Weights of a small GPT-style language model, trained from scratch on English Wikipedia.
Size: 14 layers, MLP 768 GELU, 6.62M parameters.
Each number is 500 + 50 x the weight over its row's rms, rounded and kept within 0 to 999. Layers, rows and columns count from 0. Numbers have three digits each. The size before them is the row's rms in percent of the matrix's.

# up: layer 8 MLP up, 768x192, rms 0.0848, rows 438-469, columns 96-191
# down: layer 8 MLP down (transposed), 768x192, rms 0.0859, rows 438-469, columns 96-191
up438 097:419493464479513488515470507579463511541524410526526576376579560474542570526450542526449508627467590465361414525517453543654539550432502493572466540526535515402430422570537467598531472394473505471496519456451444431534571516485557495480509464512521550475462585465544571494547541481478464467
down438 094:472509439520540482462564523522461505538457459483502434502422472550473538561477479546454522508542622377466484608612593396533553529449429543412579478559416574465504471507436425494473526515481477587529510545503497505468433517447464505522511472570484601445607477501438570607480497509500506459
up439 094:534479457432472506516554555461558519466528503483503464511495545492490509439509500458397476425507513470500413500485489452495473524410417532525569581546539549559529418528495547447506483471553415491477453450486543548549530523399445525453478559538510445511595504520494450439523572509455600556
down439 093:521460474491460553511467488540574556580483541503504510453486528447489591511436479537511555528474544447519563510442530611559531506499543509480524552493479508438494474462416537419501589442430507546562535534472504475512517565485481477423445537464540543550475502588552550604597533460495492470
up440 103:523517411432570576613414444499545511462481538471404523591436723560428477479447477495562481537570518448445590575398470437507540584458508386457472476511527395486441494479540526439421510574467426487586543539564454575512574480547494450453455517535449465487493542467585494433480525461460615508
down440 100:521467436448433534591509558521476468482457630520510471575562509555549471552527538588493474496507487461522460464461502524421506508454597497478417508585523483445520411472505487487452485541468477495529526588462450517514509627476558422568508475462534556510534467505456441525491523520490418521
up441 094:546539640427518515418473453528522520455520512491589613496524552449516436408467595463528494471471503514560543559442504501492438504528468447564515440503506525555499439443506482500548499573504432488467498479468453558493444439556475596484638522527520507461526472487483495497462593472435498524
down441 089:389557512494507525537516520517531545550410468591475397519411531480510599409556471516575482545453520461539495486487493460468492597535518500648512487565477542462425527540501468555471654501439496516483431524481514568467498433496558478567532503490475503470483472537530468502526461521613552490
up442 100:458363486545420516492561491490443613539519492478530471530424448552564576580390488544439579525561453427446558576525454514572442399387431586498477438484565497496516449480547490448504438632451505456435433433486496468461535540465534504495582495494504567521595504527542475476476456499532478498
down442 100:445470532486488479470482493558536520449561456454562550487516526470438582524533501512514487426579390466571556517418488556628525385490438515555417487587568550543440601501416528491509456507571456564553460469516516555396483549581473517533490497447490526502517548380580462573472445458504518574
up443 099:613564481454460427433561539555538509420470487362498471485503532452395533553531514443521572524498518466514522423466560431476535523453472511503522487516460454459419419510431471499469477506464576494518489567543464545499470499523498485490514522536524512531529541454578583550490590476551544504
down443 102:446495379474492533671508513479443414588479504537561544495451490529554393485435475554564491443503499562423463559445513491468500542546514529551470504543472550536595486525569520546492448429483489466491550440513496531467614469588480567488504448484543439578488494458423423537531498456543476470
up444 103:520478495478517494467551516494453533442515539452553596414553521513418450358512393469426549526411460453488464482508429494466433531475451627481596506523538538472534466501537496433569486507572552459358530501534449489474501613563570559514462577541513497461482518444552549472534510544518506511
down444 102:503552595459491512514438450470598501682470443515435436465491509520581514506486446412485484438613574506529527496466541566502527522533457507519436419541511553476559563526406537522503493576396553551519535497543437572525477413511454508534603525519486437483411552496498478452577472501502525512
up445 090:425535451465489487575501517463448538522452438468539459526641525446575546492533541537588562530497522562573492476430480483544412519415499422472543616622522468516492476514449496526480483614440490349372481505565551595506477490454621460485504440520429493566513516509531596516463522519435478528
down445 092:605522517569484389465438467504539461499528450463478511474435512485442502496488473465497530563530480504461476543447474458392557409536524518569502502527538587556511596429513501561538482428545506493503576520531414529490558553549470450519448604483557525471580484494473501472335562508606507418
up446 097:545516387392503442466459490455508475466570548529493498459520489396476573540442430530553473514467418587463541516521455411437570544582560513455514469474477518434517496492554510471557475519573538514478487569560573444550477573507621465489500492525506437514531476562470578477391479566540471467
down446 092:547444469479514565505474461539443495530576412475530495478554439467436475448452484526536515479529482539498456496439493467558424368515545454520437576575601519471540552532584424450536526435553538469509492536469498402513461489556486418447531471533577449531526526484533464551588590507515508450
up447 102:470462531528525476486431381403479516524490455513453454558415585532501384505436367565416586496442531464515488524445505539487540426459496481550527573532486467572553475469517358471525520498512474518488441464510509425540543487571525559490497473531461477491514391442573521567509534594511438557
down447 103:435511557517664464463457461467525489532568541476415503555473545412392464509504484477516455461499509530491523466483447517471476474438491461468545539459467518449582654538577495510402471551523495569448434441453490553441504435478447415486516427472463485488460441529474566591457486579496421483
up448 112:488399441471434376524425453458564498491496515530468548503498587471496527549472419554556426464464558554451446585592492408473580443505477502516611462565536512532606519519587548471535512538481427474492453505533457550438563447562455462564578520426512557569565489481509505482563457521407482523
down448 103:468554481532535482490529441478465550451561517492450464474466449511517477450456545516467484475644458548583572493397616539395472529585579471527551612485404464455391506497371481493464516509435526492494501568431580460546440518468424538489506488589544456481493521500563475556474427545441524520
up449 095:566422558508480525565490496525499517428523541460474635564477411454515534437528550484494560490525521546512478436471526497488429486488404598429487472471537528470506440523595531508426501461472577491510475522445425471578344438478528434454491497513446514471559467527536430459530600426477495460
down449 095:510443437540592521459478532540458474500488471527604455488539499581483446494528457525628467460473472569515462511491438556448451487483551451420559489532490529539516519594511497413446491459480481528493478478542472469432527514462464519533519440545479565484526548516482525447466473564534513476
up450 106:521449428415619554468516508538629504505560579515567575543548574450415560600566553518561471453501455475497499509529464490453538461576417603464522532502485478413518504533475507510493530441436472634420502424478561520496536486494551452548497472533522493526481555485528526447460484502420460451
down450 106:387537497506487529499563479537545500510555557553508441504468435552475437514491482609440559489441465559528503452452547550445453442492556581453448422502432507567505603565534519478498478529430438612516440480490538486466423577417541450539536532492458474503530381440470473569463494536459459464
up451 085:394550500534430526535597518460529473560504453520567560578530498486420461474500461575476471422533582438483440475488511455564510571435418494508442456445516520480455534537443474460544592502444432401493439392556453376502491521505502511532513462512410512427541506580483516449542504510516425520
down451 092:449447472493551490455481564513535523567608528495493511532540472472437556469486506448508555531546417497499555472514472478464511492471595485480441500437547433530574550466505455531440521408561522576518418423529541457530487481539577477589517554494568460576538579441479505565442479441567533409
up452 104:573452430471421456563517534518496494572618491556474545491526424479478464497467546469459488527522547479453493496471497496583426412474559550436483512437540493427393458464578455517443516554431532531457460446402534555534464452483551512529499450515523543443426575492545505510586486418393514472
down452 103:446479455517442400434454482479467458503504491452506479544526469604477575512572500520541472472537467499477602398492520492436519526426525503478480538527468499517495477526468462455452500491528563486575568557474485453448429462372509578495448477440487608531382542461569552589493501467525491543
up453 117:452535468424458450509515502517557470458503516467364448550474475448489436492427550546599526520509520483561501560580537502541494549566456512565441560446442477497503473529508485568519471485441432506454541514386510543552553533492504503466590425353580531583517512504405500468530462493455388508
down453 103:544498567498465492438419557479514478470513453495485585460557458484583504471443501483411484524536513560508586493518463500499403463427513592505472472522406475489522491498479447453481548548543575470490481477487533442557554477602483533345401545385557465477366460519565470567472452547489456464
up454 098:482456398539513477494527460502489497499493477544557393463540447460566501484421522593540485511526544474505381528572489467481490588503478548485476501464509521549526476517571508553545480564444468582380463518527476481567440490500509509542529458512453528455496422537397510552517519524479523489
down454 093:530419507550575482422518532441513524464479433483534452498444526477540529476400485523532513606488464445455520426431539575578561588497373484490489475423514478497452532492521478416492466554483455520493544491503518477538459495434464379590533504478494511455496412478583509514559514534496503517
up455 099:552417515520530479513513490508486525466469501533551445575456613450451493520532474557504494469450529540444471515493479472396506476373484462504465467473518539479582576472360522528536548604607595523609496427403440388510481453494546525550540526426558488397492516533537445563516569518564436454
down455 103:385522480502495378523534570488462545545446413466524570489454545512578496604543489545550591462571477492526564510540508618520458472518567479425522546576565455411393515423517469475532458516450451505559509596544536460452483501486490454453476485526574537416499496482535429470515551490493499486
up456 097:493502536433515552432594508519425484474457464506464638580479379395448503626452534471505452485423466432603489512517471545513557467579506480538483516514586522543481461433461456515468452514507525458545514474501574398459521487590507560486438425521637492508482537410515558517518646495485599434
down456 095:441358504568480562513429530508567511447443464509477534496440494536612515504511459435506512487578513560499504550536474444465459511532532487521435439436422507554514412514518472355488475594602446490385487496475473555515468520503520552491465623478487490507559645584512467462514458439481506470
up457 101:490592485358477553503515431570426538514487537489523510563569507509447443525492552502449501567477423447470484493513396571542502495431463524544454488474476398521497411477547496426479542532488542548485494547486441429570469485521494513416501397451467433540535526442402528491574604502604445465
down457 108:452552450436424548480528462430544616437414499459394357510476501538420506501568524588468518530476556453588565518542440540489495520542502463438472498490374474593491476492437535455501438404479536481448538451450505434527470483516459544557545492539561598458433528522551496435513509448501472592
up458 105:571512441425414441506521434453544507551480414486544569514547530475523557441573433528480537498492561511588543530514483511479491427464476513488526483503485485509598397594464464416501545531549470460530505452426603526582449530420462528401431438522501585565529541517509513446447552514491588458
down458 108:568540559524520498411498549508560533390513638467461484498468415492563596551488457510505530431497504448471433408585501508410535489532392397465420528458378487549554531483500549489539493544539507456433528526520467482505488513482524531459519499581470393535499567485448482547469528520535435434
up459 093:556570566532535572441484410407552483483559556442552502528448441490483509521585507517518583492547413437512418541520477454471611528563424544541513457447549513548489508479474459566488568536522534465521449548505491416473528442496405478561535491386502520466391508465541533474453528556534371560
down459 097:531535505440455498522458557512542480490396498481437626621547552470419542471562490480520439475437521517456522429549554565536506488491488474561561528519484570353478461539512565497575446481524500512511501425409514565452555543457472521409473518576398467532500436485483545646454464409481542452
up460 114:501463557503426535567561575476557436517605443565567521472452455482490464610432519481565499472554470594541498522491487517466499394401538427522535441498512468504441431464413487490544512521502479506500485440508449536528393376477513497507492429456542503582539488502556449411502574497499496578
down460 105:435542484482515434479463389541514567435561508432535541491496542441524503503494454462398612508543467525442499515528487519493444419643408633494434487447568505496529576555492513550498494580504456538438451437529515585522557481406493431536499514485479565391423490494407548449482492492468553490
up461 091:463561548523489454500490487550518436548487509562453473469549496472481516487520550524559516368461507516506484413559474489466601434455488444496562444427453523556578497328414532471521517475494574501492488474476552460522555426426517521452538543479526551550562461505486519506504542500547404605
down461 090:578407544459487511507497456517450570565517534463484430581475599498556494523434444522484434502466485618462453484488506460527462485532460549422501503495555495540449458603636460437476536561453589515535449507524430518479460463548518572541524437431487558554496458437434587493483457513473505450
up462 110:384532418439514623488439470568477457560483548516471454547522545542476606619377535500520539476494470464477557519453449525569541521592437555453497479508486565501447527476482471523562547567411508477549476468535556584524521444506511581459448426458491506534492583468489500544494557292436480603
down462 115:488471553534449497408523438529543500468514461485516469419496536542523577517555493520335433516488562488482443486563447494477476398573403534445440513494476530435450506411514463547520522495416471496455521515640508525466508484551604488457555406605472522554509570445491544479512603520487536623
up463 101:577544533523466565547544558446494557403428471511527451494544508537587396451461539527440504530445499465463455484494458590552574451539380542508485506464453392504488535516514454365547458487508530440449503476539562460506499463551593566452499608558444475485494522524494411464504444389547627491
down463 106:510393574554616510450560502482449523462494503537534519506542524450542518548496508557472472423503534537539473552489498509467635507597398570393453449417504506506468477459535546498513496495480471493482473441572518469418483527525516563535534455441439458524476497461500527489597572450574533386
up464 100:540595392493426401554509508491495505413504442573445467565567510488587536540477436480519445585417464478486474579557434515437476576488538430555533484407526486543491473514420506564436455479590569481485509521464483469590519478438497591444499508564405474528460470528502474481480596583472472532
down464 099:409498516521476590585470533547527560549462468429484544495483517511470505512476588507500418577455474513522513470524528478458418398497487541533473488500505488443483497479515488520542557460531410487461451476444543534480518543559434496647475498510504474487454419558445533573476567614450520458
up465 102:550506486525480546529482523446539542534527544433532503504530510530428519463554409570516515513595453617478478539462436422469518597474469600593567461470479401445466581566417476468481498458515555493496468542501577506526551510557577430537497572448477561453501491359472508525477365495570482488
down465 099:506492513406539491475540520525525461603478467577476441434538432424455559575481547538452486473474586549518602481506379480496452424502497375440485561518456543473579560405543554454461495524499516459465439412596597457500523512552457490480501522526497449491494448547459502576505480453529498460
up466 103:493458509586518565511510466503515566429429461578538571542567459580415481546538555443451498437515493446564469509541544429521564569467439562557532517461362539509523537493543630506535476519485541511498538413411503539469488507515491556458380598505448515541466545497487485529522412445496436490
down466 105:486500491510445511544511529534509508490484567504596499507498574555491589500427494479505459494449434482564456491472508531498469492595513538576509455482498490363544410507472448571472545418444513448462469567448524516529523533519467433467560512488574454469468421463459560481559463471557479430
up467 094:560491569502554501473431556464631486566453406524548441481545483531540586449527529452514447456490515487465477563529539537449545530467493373500420543484492543541597472500547524549531396466591465428523562489445547477581494364590430566492399548511502586459461596445487552572506520426489459484
down467 096:530485544487458582530495506486505492555486435540456468588459510540367458510620549485594528434532529494573506444524470550452461476496454519432480491483468515456513502533539465420511480530491466517434495481481519541526408524434517447551524505431395540596530435553481473565463505523502596527
up468 092:535549491607502519639451455499472542470458558504457497475481489544532587380494463502516510559564438455515511547463571440472472400511419431486542506561564435524513611546465572414531520497536564560523486565519564521569519439406558494540443515551488504551449617559474461498522510452416491474
down468 103:472440456489435512357486563622481510512522445534497501472521514522417506566449547506490501509538555536482527530596484536525429575521559502495490524450529522503490398481499439528447462603546511376480591442506426576442448547528412448433470480511523458494547399453390588517536516476558538501
up469 099:488452520566495532465467451491388563434514569491493465460446542497470554568479586559519514483517534532540503490477492444467501497585492445548523466463393516457414443530520488474530457459412490469466558473497476422523540515447478490490498592556578514529434447503508478471498537552442390458
down469 103:450530488557460520478532581531547605419522401520414485563578546402575387573427482492465485381519549502494470451467531464546517520558423596437485575481447547453464480549490584415571506462536493468408548523579438438463467534554508519528501511497485529479400485429490457570467382428497549474